{
  "n_layer": 9,
  "n_head": 2,
  "head_dim": 64,
  "vocab_size": 2048,
  "positions": "rope",
  "tie_embeddings": false,
  "parallel_block": false,
  "init": "uniform",
  "init_std_down": 0.0,
  "optimizer": "muon_variant",
  "weight_decay": 0.045,
  "lr_head": 0.00626,
  "seq_len": 256,
  "train_tokens": 146500000
}
Each number is 128 + 24 x the weight over its row's rms, rounded and kept within 0 to 255. Layers, rows and columns count from 0. Numbers have three digits each. The size before them is the row's rms in percent of the matrix's.

# layer 5 MLP up, 512x128, rms 0.105, rows 93-147, columns 0-127
101:113174156131110108170126159147147146136094139108147106109115139122150123126081114146100127092124092084118125120137116138159135143116106174126139172122101106182128144112105117152112137167105136139119102136153142164157138125104117106111112114080108143117145127105101083135126165149096088121162137134089144139146122170108119167134100119090110166121137174071113131138097162112115174137154
097:139154163111129136118125125115114155121137130099130110134137150165125132120106147104135122125133133116132129122133106164104122166148189142114121195112104152074095122117128078145157160139177127138160120140105123115127133149096149143070102166154094119132101118113139124119115125134089158076115115130132096102107136124142114118093160124096187100193121113105142100150134129156133174103111
103:138119143102085178166081096172118144123128125115133116125120077104132147134113160132107142142147104181116126123104125146077141155080153131116094162089161105144133136122118091161153123133132102092135105136121097143090149157125116157151140097157109162114095124112116132112131121105160158105135100064116128125152165119092160149123131122152140137133152146109099108150131158152144101170112
105:133132106116119100126110122166082158185100152117132109084099088128130146192144145122136116129108174127138135153079111135099126104140140115107085143099143115147123133110128122138115133086108123146132118113139085089171135137122168147139128138108068156105135130134148110145112135162097082113110132114096162156133153115143130105148166155094113147112131151116103112131119143115159137195096
099:111122180122108136131158134103116141116150195142133145131122102128123125131130128118148126107140157123174125123120157133098159147134140114136139174128141155116122144149116163089114155103123119138135078081104140153075126154142100127083100125122150116115131088131110116117110113084122134144129153114133155170108147123130092119103129132082122147140140102154091158204176108140094102165170
105:133123119131147130157085119140146109136066129156105155139154180102109100158109129137141152114143146094141134125096119126123131123101132143144157154156104114080121105132077151086088167166138112123123089090134162088108141116142114125138143132082128156140134123101087128123146112116083105132135125155125159110149150119120139167167166155185125124155117108164160126105102123122147109175110
098:159089125135122144122168116127152164105105105110120118111146129146124147092172110121124126157100117148110125174165135115114161139142094087139115093130117103132111110132082121168115100144144098175140096088150111184136147105182120111103089147101178119107102094108157112159109130120118174141123138130135138118086116115124110109168124144110117125145122093133102097189121107114111136150133
099:168113122180110102147122078118127153139119089148125093103125059130120151136105120159098144135145155148119094092117129088123127134115136153121098087159134113159167123092171123136142086126116114112111149121126140159163188123096090184157142153129146097142155150111139124157124133118141137146116105145113090122094097111107131122077111127159101130148110125125110136133123116147103118116175
107:096129135167163109147187161143133136140099164116136145130127120100150158121083121135096102098166175109114132108123157150134109123149131172130137126165086140105125140093106098136129139134076121140142101125159161115176104136077127110138151108121086136118149114144135127159152146137143107102115143103185101122106100123098155095104121159122114138135120106167103125181109103085136120141144
106:168140112115161139128072122138153135134110147060147138106130125114116158163124109136167137120112135161084149131101154075125149109128108146137142129119140106130141127133123104107153138134149084082138063125118112102084132141122142140123099161147136160120106104105151150160103127143139118120110147146124132143073122152125163111071159154111103119169175125103139097127159124174141145106152
096:191125098111115153124132166154132158113139151143106122120173125134158158123105099098133114132150141111101121115160139090103134118149128152138091110134149149147126072122108133124116186185096167122097111148099117090106135108131066181158121131127127153111097134119124150153142106123124133172109134141146107136166133112139104132104119153134122132146103101137107099114149129108137172192102
095:142117117107142128128137148065102150137089127145115121155172082152142120162143128125098091135112135112149108171115131121113143117119135091122151125168120107109110142163098133136201152137149147112142133144109148096118131156132118090148111130177112119104116154128116119143101140124121126175069114173144109153158144132137092090113179099141166143147108129098107156094114114103155101103142
094:148115091101117138135147130139137160123134148141098169118131095071149115155128113126146078128117147145103159112122119128119090110128129092133106110110121091140109180146123118125136177151131080108097135124128112154102155129148137122130133119115101188120110124170134118196159105112144122144111142115125112158132179103138120082137114145133104067157092096093137132159128163107118153168123
100:096138096121139129145130132149107101181165071093085125116145150105161109113133120138152141116132097124143097105115144117171129105145122111131113148171116100109133141147151130172118105112108089111167150155093123177145126151123121141104140121097154144106105126163110106123130111155141126186088103150164070133144124116147125102111121102141117137172110142138098129143166127121068157108104
103:127126142146115155133167133089093154112122130106131145126144168136131137150118131134115112184087151115148123140113096132138110099160117096127129105151127114144153161109094071128099097135136149115109169119151127190130141119157085153113174079130106144182141140128153125110092148144154119134078114141103134097165156115148098142114139136098123145195096146099138111109122106096120150122116
096:134177162129105116148150116128167101129135177133114135131142112109175105124116141184116191127115106097145099137117122113154102098164154148105115097105091128090117130139115122125142129137154122100118141139071144115150124143137118155151124127090107129086150115145122072121148116139100151103154101177161173107086110132098104109138140122130122090153098076137143083124109124113136132116138
100:113094075101122128136143098139133145105083155115172079172126159116161126155146157142145166149116152161117119105161134110113122083117146128114084095101126132154113133113110111137117115165132118118101083157103098127098156152099165131109098157115098100102141132133151118090107147110182145163141131113169095091130134149149141113131110103131136176145135137149099134111134151167128133163134
102:142108136126159107134099093155128139141154126108139130124111098143136144173136115142128125139079140123136055116172103134128113143103135146099077098120112101085166086096119188129138105130109094112099143158152125159132124121127141116124153156079175134158130140092153115148149161109126111110104083145165140127089157143168117146129141143130120156130122126109131148175116108131141089153157
090:106111127132149139157188095132123138087123120091116083136098162163132130114133106134126134160116154114133107137135133137135150125101133121157172154160152127121132158124100097161104112164165099093133146153119139094145117131177111147154133105182126122060127143122111093130146121163106115129115099123157094125096143112122083073136123102183166146096130127134137157106144143126153120134160
101:127170140137099122104118149154141124116148112155089119147111137118158134154110089163113132144076121134126135161061105141125172135090144136128108147120132087111156157135124119108137159169128145120153101103139100099112104125099066098122109167110139105164124096132155093138123118127146112147155153136080141132111154088141092108110114136098115158176085085106097132110155149128116143132131
102:129154140123099139138125143122141124147099137140138146168144136125117141162164131093134161140113175110108110146088143134150128117120139122166148090113132141157100106117125125166166130114143136080162145123143128105148166137136096150095069200152137102147101096121174158148139133153122106107145145122128162132126100123131114106134116163140117157142097115155086057113098138141180113160134
096:143155148105156160132104103157089132062108096097098152091133140100121173115122128125170106098116110162132175132105171141129139126128167112129118107140120119099103119158092072146145184120134159134107084100140163138152126155118125132116122130136085134130157114104104144147106142115094077137131126122179146128117102132131113107138151150147154149100115159133122110155136156174138103126139
101:109166161122131141085146128120139101119141107094104114163084126095108172151086092125132147131120106135094115118112151164149146148167071126142142135186106101113149156117169144093117139158091132120126167079094118117145132119102144149097126160167145109133151125084132118125148162138140141127146158111156132103139153119155134156105130134127119176128113138174175082100116142135127127126117
096:108130138132093089098141071154081121117138098137162145124125125144166156150151154092163130119158152112119144116099108138124089154111121121138152133110090072109124100165114132138151182165170119076150137139125087103128139148134113132139123119099138146135115121128117101135099127143098125121150129169097129131138141135105143126115122143141172089087192160111135123105115109140115180086144
098:102093121120132140097167102147125116109083152142154149139115088165153118127118112142165152175141091143139080098117101108094157170156106135174144120144145145129093135082128090142135118140120177116166143143119149104145152141134091155127143106177140144145103142112146129106134127153123111099114155118144102134147105086146174131096100133113120114093058147133143129114113099129098128114135
099:147131126134100156085181152134138161146130169144122140135155134085123117138156110165135161085110163109166122097123099107086145101121153150120140148118090115156134186142128188158111131172093134095106124107132105083106127143130150127135086152117159111097169107107133098136150156122134139147128136115120150149119121150165110116127121164159132162143131102119117078124110130091125138090119
111:082108120118094113136178115132146120114156116166070156172084149149127150161139133154140156118122151137100094144110145118108092113083135127140147158136142151118112142103110142174098157140152122164142133107161090088133144169134129144073102108160136143145143136078110119111132102071135105137122169145097142163105118147143137135108157105105140119115117133099136103098114111133111148100148
102:160156117148159121107107140142090133134151160129160117111098129140113148150146112143154100127120114166148108124095105175117141139151142128108110141196142146113153160101100157135120164112108125118138126129108131110146128142101108118107155141147136131097103201121109188084133108109110105120136117167143116113102169078076145133096134117138111179084097127128136094103132160099120111142120
092:142125129145108112131104111133137109103142151081153141107153164095158121148145136148099095150141096169153118110132128140118138099140148157153130149120143140132101076135105117161171090087133111136079121133118087089163111150168148137088120104110132116136129120137154101102119108135157144118143130163132162092170146135088130095092098127148159085135100087116151119119114159123073102160109
099:150095150104133094119108130127141138158149158156142124109147130137118086132142141081111120132108105140147118136156064127062146094146146092121087107175156131118127164152116104105145150123165097138161134109151127105132138157126174170116124113162085163107127124084113121134178125110129146149104114117132087176156185094105135109147125093148147124148134129142112128115125139135145158123119
100:067119091129148135133107092132119110155094120096134123099166124144127172098131127142112122113134160091144138121127133106137124133161099131107094105120122090167113137123150111111132134158168107076156115144189136113117119117104121096150104140112167162096137154124173137140142151106091111135105095144143156129159137090138089107111166171139143125153141096077147161155114107136125160116159
099:082119116143158153105112155122125177118097154173136141153119115130117122121129094107138179172098103117146148148140148132150147164111138193127084127139137107094129111116106112132146118092141131123143131155169134115088120170129144139109118107166145105101132124139094152145159150097126119161127116090094118119152156085130148107140087119107117083140111118109108122087148132165128074146170
104:125123125100169103095110137124126136157113109158133140122089110171172106132098088125149145110131129089090080110126102122126148138179111097151157173111149188120059104103141092095147148152141126153132102138138150126113143146147142114108151146131136118186132103142107135151123115125099135151128138115143134109132133131116100165109118129148141132094068095162114154129090096150156150126118
097:114076147144118179097145126136143119112156127110080126136097140153130099135142125143098131133113138134144119121179114122121134134137138169093088117109119137135145138092105135122147104159104129167094107121129119135150182158134128144106152097125124159136151109131182129116095110116120119075111147134063156162113161071112136113110127135127129137139139155183116181142126075112165146116151
099:123115108093137077115124122137134169144145140123136132090120146118096111159108126144133103117118082103149091122115182152099140134168097092156141118170150091119109126144148164121156107141158095101094121125113076129091139113122149136127120129144166125152114102131089135152154131163116165089109128125157125123163114106103118125161100087147133105144080146101129099178140144122118098169165
100:116130135145155170154134120143141216141103149099157108096137164127133068130141073100105122087093133107150104086168155113153129105153143138122127145170154123154101134123084115140140127121110097116126148138122139106139091121108139112106125161139141130112141113126117098134115137121129094100149143139149138106140141158118105106135098147170131106165088155128112111188179096145121136117134
094:141144125097117125123131134137131113139138139147137156112111128122107131175144150139145137134151085107113091161141102132173150133117104119119187135096156121118095133127108112077090142147185102107131116086147196148144145131122104144121119126142151155157107120155139111073099176111123128113111129134099092125132096120114123084075142122118120154171143129174149118131155104105157095162098
103:114135133115123146189155109164133137152162136098154098130115122136142135149097132120115151138129111173146132134151171124173069097100152148107152149160107118163151106088127133131117145133071111156118131110115134115130122131146110090088088165118112146078166111134091075115134127135108155126104129117129081176095127137085144109124142143142140114156109167149092132134120130153153128158110
094:097145109088137104087163101141120125148125133153107111142177152102121158112125114133127157080136116108103114102095143103110168132133159059132093164121105129130116088159140111124122125096104106147079136089145085119133145159168122164108118163182120141112110136087153137163120118151128134128122108156154140126169128141113117192137130138126153134145097128113122157128140157110130131175139
090:144105115110136113112144102176095108119155118139113111151137151124113139125115073176167139159131150112099100164124154111137128134116135133107149136171131100130101123125134149145114171145149066132077120108126155093089138152087108140140168149186122105100098117151124132125130083142085105155114145144115152094153106132097116124118090145134135164101184144153136115102163140112145127115142
098:139128135168123104128105146130149160086100112152118120166115149112140109107148168095117103141140114140070119161094128113115107120155084140127110154130170133130062158093153147128157130141118141130182099162116105120124113102153135108116130143173118132063101137128124087151109151092139116159132145118105166102138078133112115139131112107166097138180139128131168132112117158132104138109133
093:154161162127115101129134093126107139141105097164140129095136171110134094127111129113106102187137133107086151100142119168117090133125150150128111136116142123114100119160137141134173117134083122125124121159113123148149062142110151137175073169142125155109141104113125136113160121086127094100072143136174090138155140095147140109137100137118114127146142144161124173129155108132119154155112
104:095125156125133118117127157089106148156101119095154148125108114162132140103091153120145110125117102148122117114158091127147111113138161116133184120119150140182107123144130049118143126141122081120123110122123123162117160156145143146140144100185166110130121081160113107070149150094129139135128132158145128113171151127117106072128161125145107157125190130138134129100121105135142135101133
099:109107188144123127094162083115104142145112113131134160128120102168111153161126160144134144120131142137111128091103152166107137078124110113112138128098123093111114105129124157169129147108099147102086112113136109147110125185157119127102107153158157128098065129109132116131103083147127137107177152121068163172117113103160105098147113136127135125139116130145141154158115103142144121090114
098:119153100117101118135117116106104116199124166105113127144167142115115111133078113152099139156089155136159108122137109161083067139119161122162158109145138120103140175129118083157115129131149114145133145144133119123138104155129127128121167142140087162111127169148131114103151128123070091102105101159104131100150127073121124092147114101141137130159152120144149131127145162127165162143115
113:155120149122121121121111157124128121130143203139150127139115142112079177142113091143127124129104127118119092153142114139144081114155151074115119142115091149169096135141085120128109109098105136153117112132134125071186123096154142083110133125124136136128154125142124121124125163150134089145119154123131120115153125144108151138064158177133131122117185107144110145117113107165112176132162
102:073125144097146136157159143173131147091122140126155137129176096127118106140097137140094113145151137141153124144114119115114147131150146144154089094142151154121142117150116158112195155122157137126135076153093102116104142126151077148114152097137100150093110116114092142131148135154139109157093136099143102132129143112167103126113166121100105083169158086094149110137160123164107127126122
091:133137162091124083120109151177103111099152127127141158141135132127127166117114103141140127152144149115142133173070112107151140122146149134120094118147142103119155134146073120153086142120112085113106154148156145100131108143132118145132135163155134142132123080106099177125112084141112138103057137108116088139101091122091092152138092151141163135156112133138154144108116139104080121114145
099:080126164109089132111151188145138144130100126103161105094100140079161145129138129134142109099153149155128115099110140189147166098151145104111113131125117134122114084137126171099155143127109125192114102075097110149168138150100127145110129109124115165143105150144142124161161144098110129131155117095122140106131107116113139131120165108123147107125165135154122100135096159152117078121138
104:094141145105144170154166143141135112146108132170119158124150127175147131137139156127094135105139106163129126115135114131121115113147159139152141154138159108117110115114100095142153105103128109135106160094099157130138117133112111121122093117129135125046103088120104141159135127127083170098142145135176073099167086142134078136105120125150142097136130108109130142073121111171125141157159
095:090143175114110120143144123134156100126160155143150146184140149118112130148128142092138139133113102074157062105174137170149177110135113141184121119125108164109114146095127067108109115138130148132136133102162122106110104150148121125131138107118103133119155118122127080079134135146124144148111123150127141150159095145117129082112138133130133160152117135105145076104080132146088128123122
094:120123111131096117113070086115162154142102127116145168100114173097141157154122168121105123132121083075158144090143167157125146120126161158149098123114141129111151091122126125165131120155111085162136113136120119108158105114111145117097123133170143143152149108107126128124187127123165119134115104119097132094155074168122108141143184130119169140155121131164108096137156124128138151137119
098:133133112102136134180163102152152128103171133165118108105148138101142140149080165155111151117115108127105084106105125125097158138120103145135162138119140173058114093127131106120141129156147105137151108164147158164158063140102121134144129114108110088112152122086102119124107160101131118138120128178130113132098160125150099157146148130116148123134112151098175092131129116133112149162102
096:161110127150126120096128128146167128129112129144104072091169122104124148146156165108116116137119133146063131166135097134107132123109138106092114188108113093096155124108131121116158126077139130103160113079165111147116151139111107123140124116146156119158101169117101120129162149142101194159121146111137116146126111134107130150118122118121091137144192126133160120094121101131115109087150
109:152123113158185116113137089125111152104113163127096130126112113137143126124120124148182127116115146107155158118129149115155183091155125111194125134127083104173110119154128149099104130166104152155135092111130129157139159117141144132101139105158153109133135108128118097124115104154090139154115130149167122136090199113146129063111130092134125131152131144121115129117097183138118106130107
# layer 5 MLP down (transposed), 512x128, rms 0.041, rows 93-146, columns 0-127
105:134118137125102191160137132131165126179141117151164127100166130119081124113120117109162124150162127103123108128194090088138134143104138130108131154129151117121177101131130108149161120122102125105111132138181092124132109126135074110119150121130120166093141114105119120122095189141155101100136135146111092164116103141135101134121134152125126110103152102132166142112141139110061127104147
094:179121170091130123145133131101139154143148152129089117156143124180100114125133149176161083132136100087103123140130153127129101171142121121138106123115131110173132140119119088103128106128133135131119149109106102123154125128075161142119155111124127125133070148145154129168099163139088156128117079070137121102094152144100151129120135101180111119117162101119124114161141171124134094138131
094:175105138174123152109108156101147107092126137149122141111138097118115154089110145128148162141054147107142140121122133100134134105137130114117169104167137154145131152106139180137113155117146107159143137124142189122143140117106109162125126149135129128141151119122118080131102127061118094165163122148144117071127115110160132110124111081102132133122121115153144125064145156113147134096122
111:110158107116072119162117154134123156128134136130147113153166108106126131141116115138164106108155146166111080153081155098146126104153162156105110121135092106149090130100151142132144097105110092161149132121089106097135110112122140144142125091157152126113114140135159090130143169174106115146114087145127123152138120140094135141077098151113165096115131173149144120193098133143146114133136
104:192117126143141129136051104148112106118108108127125134118151136150131107163125112144106143149151133153107092162105139126122108144146176166125088154168155128132085130131116101137161072116120147133124101104184119132125128100167072135090133133110138139124136125142127138080144176127132138142111115140096104150151144141172128176119086113116153140129106144134111118125116145097125147087096
106:144136153113129154112110114102163107130161158086167115146109138119095129103145109133137123140124110146116144135184136098150134144135124123167102140128152141192173135089133150173108100141173088103139135128104158115128117105102134133077127103115114157116113148127185055138155126146151137105143146091123112152113136090123131102134083079134146157120075139117145110133120120118122157132123
102:089115141109144128108137151187154123135139115073117130084125110131168164123167170115101138149120111140120108158122151147091130152125126143148111152145090108067090144113156087114159133099104133122113139135117109131173130089111127144128129140144096178103126108144137089143154137091147112176138119127147156103123128161115138141140117129107137164135153102117098111094144111096176120172097
097:090094153096126117156138164099100146125141147141094129124074175151092121133144106121160096112146124164127116110142136175141092143120127130105139113123110137133151130159137131069128112099107128112142200159123135118113133075153165155137137148089170134141146126140130166113101149141099128108085127134170092155108114126098130113144145100143159127142130158145104122118163160114109119082101
106:144116102165189121117126092120113148115101107182185134126127088135127120105149178091129122153143120119099126107144134112148135089139127078124112113116172198116118133137147101153140155131100152113104095167113115117110133150165154119097115192139145124140124121133096139098137181073127087124107126123140132126130149151130149122110135160136118172111116117119133111135114115131138082122108
110:163126143121094111132107120092116120104129128119090092127130122099147146150149093106175172160134116129112130117155151124124141136128107072170120162145128179152126123184099111140117121094132164077109116090146114140112142079124126137139144151102116155142133144197091126094104134122153161107135104117140114097133127116186116132154123117119113152125142117149132159152073159161123123107115
093:109134140135129106133103152102140118144179134116139105150138109135141113145145113119143129076146126109119137140091134109150144176117197096125107137127100115137081184159134156159141111106079143104105166114146115121184090112119149101109135096184119093150136126106126104108107123089136104129115145146134129143113104144120140139173107152122172117162175132118152133076121099127113109145147
105:163136121142112155084107103132122143130113116091159134112131138123120119100106165103137151128106130202133140133170136130078155114160147111176090089165139105066134142148157098114162125136085113131140101118154128171136123091146136140119140143139111178130110090134088145145112092108126128110189099126112127116143136121127130157096152089154105143144161157110147126127120132116132129113091
095:145081100154147127176110137118113145122136115076121119149100128158170151126112159149123164146154161132065191112133119127153132127138092138112140118105106143107146123123122155150114141068152101129132135120189129134113120103119083159134115152128175102112161124142095072099135091173106128125141103135083113135130109113143135169127159123127167119131112090141116109133133132139139132096133
100:142154165114119136126134165137087145114141164126135130151121136121136138089142094128133095104147157138099128083116098116115126125111138156130127135124154133149149104122124165093049146137127142111101093145177102131151117129120052085120125128169135154114108109166142139155116146128114142107159174133166135116162105187090102153147132144140147123134118110140137117116154116098086085101146
103:114100127114100133136119158147143109095106147152082167181122161111122120145125104097136116105106116140132134138148133094135144130123126107167134117078092146134138115119142106120142101066133131117075164119122148116142135158142120162132117151094168156107178142136131145154105148141123159072139135149180080092127141164114108141164107103084120114140154127137151118146124101145160151140078
091:106118136110120117184100131134106169134173078169151138111124104141113137149135137124136128073154164142106131153114094110134105155135145111183123119086122147114116142181120159144158126117121133129134116156138081114107119138164156118174106121112126126120133140138149105178050121142135106105129120110114123155116151108118144075102137141067114112155113122168129149103108111135148153134111
110:104162140098132132126147085056148114133107120139129119142116134123143143130093134137134102139124116133114150110132111112112126131148154117099118156110132097113115154109144113132073121141157138138131115180150148113106114102132134131122149136096157104152111165139112178109121106130149091098162140115118095124120147116127126100136171144051170106171189143124122119118129143169110209141130
099:112146113110163125126120077110140120145124133148140157139126089104117121162114095114148109109157161093148085126094139131139135101170104177145103133150117086154108119140151115132144098139086116120086180113120159120107114104144176141121149156090136111114096113128105181139122103111119162116184105121122162139137162147124082119177132085128102127128142115101156127119142142152172152146130
091:161107158110093154141192079109123106116090127081124142137118118100107152112131150138097114148130145159104140120159150127114142086118115116133130111175161144055161139106187192115130139111128120135109137137154142180124184117121121092114117165143088133128141122143124112124134129104124133128085108166109124160103120159137129147130155112116133138143130132098119120127107139127112154103078
100:099100088148116140142141132116112144116143100150145130113119119136171141086130154138106147079102079112170168096123149092134135103100141124087143165142125150116155147106139104138147131115078140119086138087164167128151167113157129162156115120104134125128118163115159119145159096136104075103137157108134112131120147065150156176094128127149101117120127131122169124117138124157109162129144
101:136102113139107097130099135186140106112080150138071102119116183105160134125126119151137124140124115120157067122139151125134171177130100125151124090143171123116146098100164128139142147113112132119099179115111112140130117130112126160152175097141153142124165126139127153150144112092157146143161100102113143122093093111109110127110104134129092146097143168139068162121119145132125116146148
098:142111112118108175122132133105155147106186151099058124139107141137126147116124100104129134131120123145113117190113121110166128150107085110159096127122084096094152115139120117111115094127136121108098151153136142079135123121130132116155137124137160129127117184114145171124137132169163165096107140128128153130050140140100179122120106115167128150146156106120095141113143148143147146124107
104:118112094112114094140105077163093090150090148139129146111142163162101141140158131131117121161147158136089134095132122155109124096132121108138123096117179111123089095136150128117160102131113143162153123126122073129156151122148103159117157130121121133145177100121127117119106139147091144114074155162137125125130123097164125127088099159161113160117159159176144176109123127102098121128157
089:152145163138152147161095142177134096118101125176090131132132123066121106064144104137143127182092107137136118136126132154155155087113111081146147114127121166121117052146128132107134111141150105122138152137119149110159142116130127152112169140124118110123135087120091151139163161134136158131097136081103092128144094166126143104122122110115134131144146153121110186144134121124125112104119
098:097154120148102168179111124118097135131070133105109124143164160106129101142128121115128141125131093138167093144104162142145139151148137146131152172076127117138138121168085118155088115105133129079138125138166107114089128132143125117126160131064136168132115130158121113148122123091119105166116113162112123129155091154101097143153134118134140089155194095155146128124109115097137133127128
096:156099128112119115089143079114170116133145131133111112111119140119159120130160143174167141166101114143101156125106130167144118123124154154102112150148115160108137106121107160116102109122109145101142090112107125099162122125126143112109170161110091119136087109077120180107129146163141120138127093159116138116132137168137131144126175104121100161150112119096125088072194163143136116128131
105:125164135148153117150132121088115202103142119122124114126139063104169079099146128130106124109126108146163086156114109134123139150172087151090123113103160086136154095141129114128105069115140117133137155158095114125138154100121143116130117104081161136165138139211074142146121126117135157132134132127157129131139121108138139131170107124110116129130136133126122110121119132151130162155126
098:151142109156131128150167142103107131129116096155163123121106129132130135152101096118112126057121130131145144097139131170092169135120152099103168109097152097129171124085092137148148136162091123133106159154138136121174118135121120120062159177128137153123121123098127123161120134128142109161120165120162102104124115131129148115128066154145124124126086145148169133136106106093106140084139
092:098195119129164140137117137155112105144096150124161141122108140143087126110146162135142105111156145163128102121156109115139165090145123151130110099144116142156135119131146147130136134136110121137154142116112058131146199131118096110113147120135107093083141153150164104138149091198138099131093125156138091148096123132143132102126172130109089112133121136106127089111104106164105136097118
095:130146130125118112114112180118147130139090136151153145165145131136105104135119163153103121144121099115122166132140113123106140129121175103142125133100146118175071117141132104097150118107119146162168106118168130140083126146140140136135130184125151080112098085171130138128109122125120160127090113146119112041110146126084149081124106141113153125135127103112190126147143136117139123119165
101:114117088130145149130157124118133069107131124109102153075099127112156162099140160088117116135092146121121074202126137140136101114161112128140110144128166149135152084129140115078113103126156107131169144165126105152124124084111104119131099113149129140116066142131125147145145156150130121173099131122112124111143133086138148112109093172160170129159149152140154126124144123124120139156139
098:108120139191114111138126112125190129129121121124099115131139171125120088152155085113150073159108141148112097114101114137134135139114122136136130091142181147074095127084139099128147127130162125116103131129122170123159143144161094102108114129177140100080118169136153136127125144148145134095112119111116114166127099177120133136145079131170133156113121095128117118155125139097161122128160
101:094157132098137137148143210111164143123124106133129077145120103135115095126090157132111172104128115100120135116107141124137148131133101120108100152141091122130113153126144137143116135095134132118134142176146193130099119125167149152130163115107141084136122092115147149118147109141119132105133094125111126141134108149116119141101179089128165138103190105078103114146110172097138158137101
093:166139119138161097141104127146115142118084138105103116141129137136135168138091144119132125128130114129149105118081153137102107159143150149141121111118146134157093117118119087100106127123166131161150120119106148142161116075154088123112170119119095124137129115170133097101098164120091147146079142197157114105120118087071097113127175130132122172165163133124140132132113125129185143133132
098:154131162135138134133120142118091132167094084111129112155184076096174121112134158158101148107112169104124128115189117148105172087146148121168125135127111148128159118128143121164100118130101130150101067152090118127140150131133117117101131121119091131120173088120142119129167111136123104119152145133112131130094143167119124124117095171117085115090142154147133164161130100122122132128101
106:098105139114139105149139136140142162127159094148114104087113145173098138125116106100103117157118157086146149149129138144169085142145087155121116126124111122150122140154142156122098087181094129119140113104121091093113118141071180122127108134174130087139123134136109136159121128145133146121084119122147131137105173116124133131134159071152157114129166149094101150171127162112147157107107
103:135142158134110121106153089136093104113088101155144137166133106134146149129132118153118162159150173110123124113124125114136169118142122078132142169155124174101161101136138124113167105132138123134120133141079086174114136106142096112082136113089122125156120117127106116131151117102158104091147144121152156117125086137187090126153113161136125135149165100110128135110129161159128069086147
100:098173151120114194115087107135058120136104120159080104130086141119122098121172138170102146101170084129103163123129120136123153116119099139133139143148125143113145149124140120169159146149143111133097124157115126123119111130128099188128121142173081082118143112121148117108116120113122151171113149118126093147137138115152133152107141106134096134120136129119183118134164139139093140093115
094:144132160149122184159109084099114163148162108153128124171123138129117126150140106146110134174157098154082126138171083085102105118086105139147142127156145173138146105076122117108118147094125160134137123153139133136164136136139142125084100140099109128123115111179156109122128134102126147143158160105095132164107127110122113109164108082139121142110146141141141115114101102150104075112117
091:120139131149111114099097101102156148106129149128124135137151102132128132113159162142069097136122102152093121149124149113128128145127135146150133097128152150118107131088148108117101134113172188155145138151135096124165160129111156125108126107131140130152119138137142132125119143090139140139145100074132126084115098170139155089170111150167129055134082094087098173152166132111144102132150
093:108123147136154158130166100122124106100146106127133113166127100133149130142134101108133145123147110102143113146150140159095086093127107141123136101106105085170137127131105112125176127149116132102172124065153111148171129104155111177161123133139054144114117124127132122122155114130160133097153116145126143126119132127126102119127116100113088210143124123084169135165144112123143158085142
082:149138134097131142124155158120145151139145171140091113131100083085102112123105137095147134160108118140156139157152152106133140117157098135087161137142118143124115142160092146147101171131097101092116128142145158106111105125109158100154165102169136091113083114120126158123119090144137158141107096119089172147206129145162115117122147145129146143121111092078123091110139117128122135114144
101:117138140126121138091148126119124128128076142167136122141122133112145123126131128126110110098151166153110070190143147127123088124120115137131075145131159122124136128127076137144153123172140134126119036113158121140106169106141150100135096111124139126143186122179158085114143151116081122113121132133104126129164120143104142071123129118128145142112150130117119152166160100100132146142159
098:142180108142178142128147115093171113104145143110137142110119135113124124136137132094092136149129122147144101091106110156132154127111121135129142120144144118149107123108132151131122143118123126164126119122113116150151123117164114192106053113150119161109108133128158107097154127075145116186125163108127109163177107140075143121154087126154120178101151153138092077107107107133120104121143
100:138112140125131140127121147131123086126115170148101134153116121140113137124156173137079111106152109144139122146142091096137151139173115121136174134107067129096115140141122129132138124171147112121112117133143138148144127136132144095093102119099103149060141115093127122145123160138144140165114144157158143107131152145133119119068109122118178096165170116161177085085102104168113096134105
118:108133110138108114109087122123148115126131113091174135128097143131088169131182146128155164162123184099137096145158109106130124118126137106147114149106137109206142140164119161128156096135127113175181148091138133094120125167133127108127082102148128142108143151087127116113116130131113096140130097108119098116157149103175134151122101147163109142141123126136101109082124086146131128116122
107:113100104106112106162109095103125093125156108098105092131161140127099152166139132123140121147137105149098162125102101120142097106121164102144158119117112151105123130132104128127134128144131127100104177152123087161148101096132137141133132158094128079166116137155136165133110123154154090131129114116112128171116185129201129144131125114112138099120161121088185128134150197132112123109135
093:124126111150141107096122140130106100144091155146173117114113114125117137098117138120180149118127151138123127115117122090190136125173119113126118129081148146152115117121105104125144147149124141097156166131152158125081143168129132131128135134094134116173138135072138123160109155136113145147172108183100128129122147086130110141157142063107185116168122142129122075102114095109112124129098
098:129143100116150115126182147124125131127114118106106162126127103128113107068107181095144125117110119154117138149098142136107138103133139125127130134192129156086149096103118131143185177153120118105107144152116146109139110141150126054119095149101147120163139149122147150136157093130105181122087106118155133115130136153131118134158119112125172104137078180123109117116120130107093144119159
105:140105146135136149111112156181173168094134087126195114165126138113145142149104146121116139084131091164153124109112168111129117095107133093148124141152115107111099129138127144126110155141120124113123133038131152091091129145105111145137139160121146155116149138140135102103117137082138090119134092179113115099127111136112148121105171128131162116143153155145107083099144122128142144142139
092:115078142125178138169164133088189135173140125131173151103139115153153151154088156108125117129126096134121117135117120163146086132129110103113157141072132137074131146150109162120114120091163141122139118135127135145124097095142130140070155119095135155112127120154141074084152135094133127116117095106153135128123155148118139126124128075112104144144128106127126102150168128166132131107141
093:180099155154153143156107112098114153129115148156141144167152085150078153135136123116141132116172056128130125130149112162094149078115138112134168104095150103094101106145161120103144099123112127142144156129114154100108114165108126097107148112137140164105116130159158099099089102113155142150127128125132150160129118118138133152106099165181110126095133121155115109129123145117159119091106
099:098107153122118104173161106096170162123146193117116094154108134121097137116157097140119125142121137114129132151139121098065135146120102166131119110143157144116143077102098139147116126120134108142090131122098089143083136118149141120127132130134110129101120102119115104136160151198126118154139129156123129125132126159131133086101113158130141131109104132221150129141119088164140115145146
092:102083157122078127129135134107106086144106093163084144125153125133098097149118151099116134137151112157127091133107100117153164132171123136130136121080116136146156141160171129181099129110104120166112109146106155145113142186097185090159121112086122144092077145129148153120124130107148171117107144150099134122139109145113139133127122143130112142152144128138095116155100147139105119135167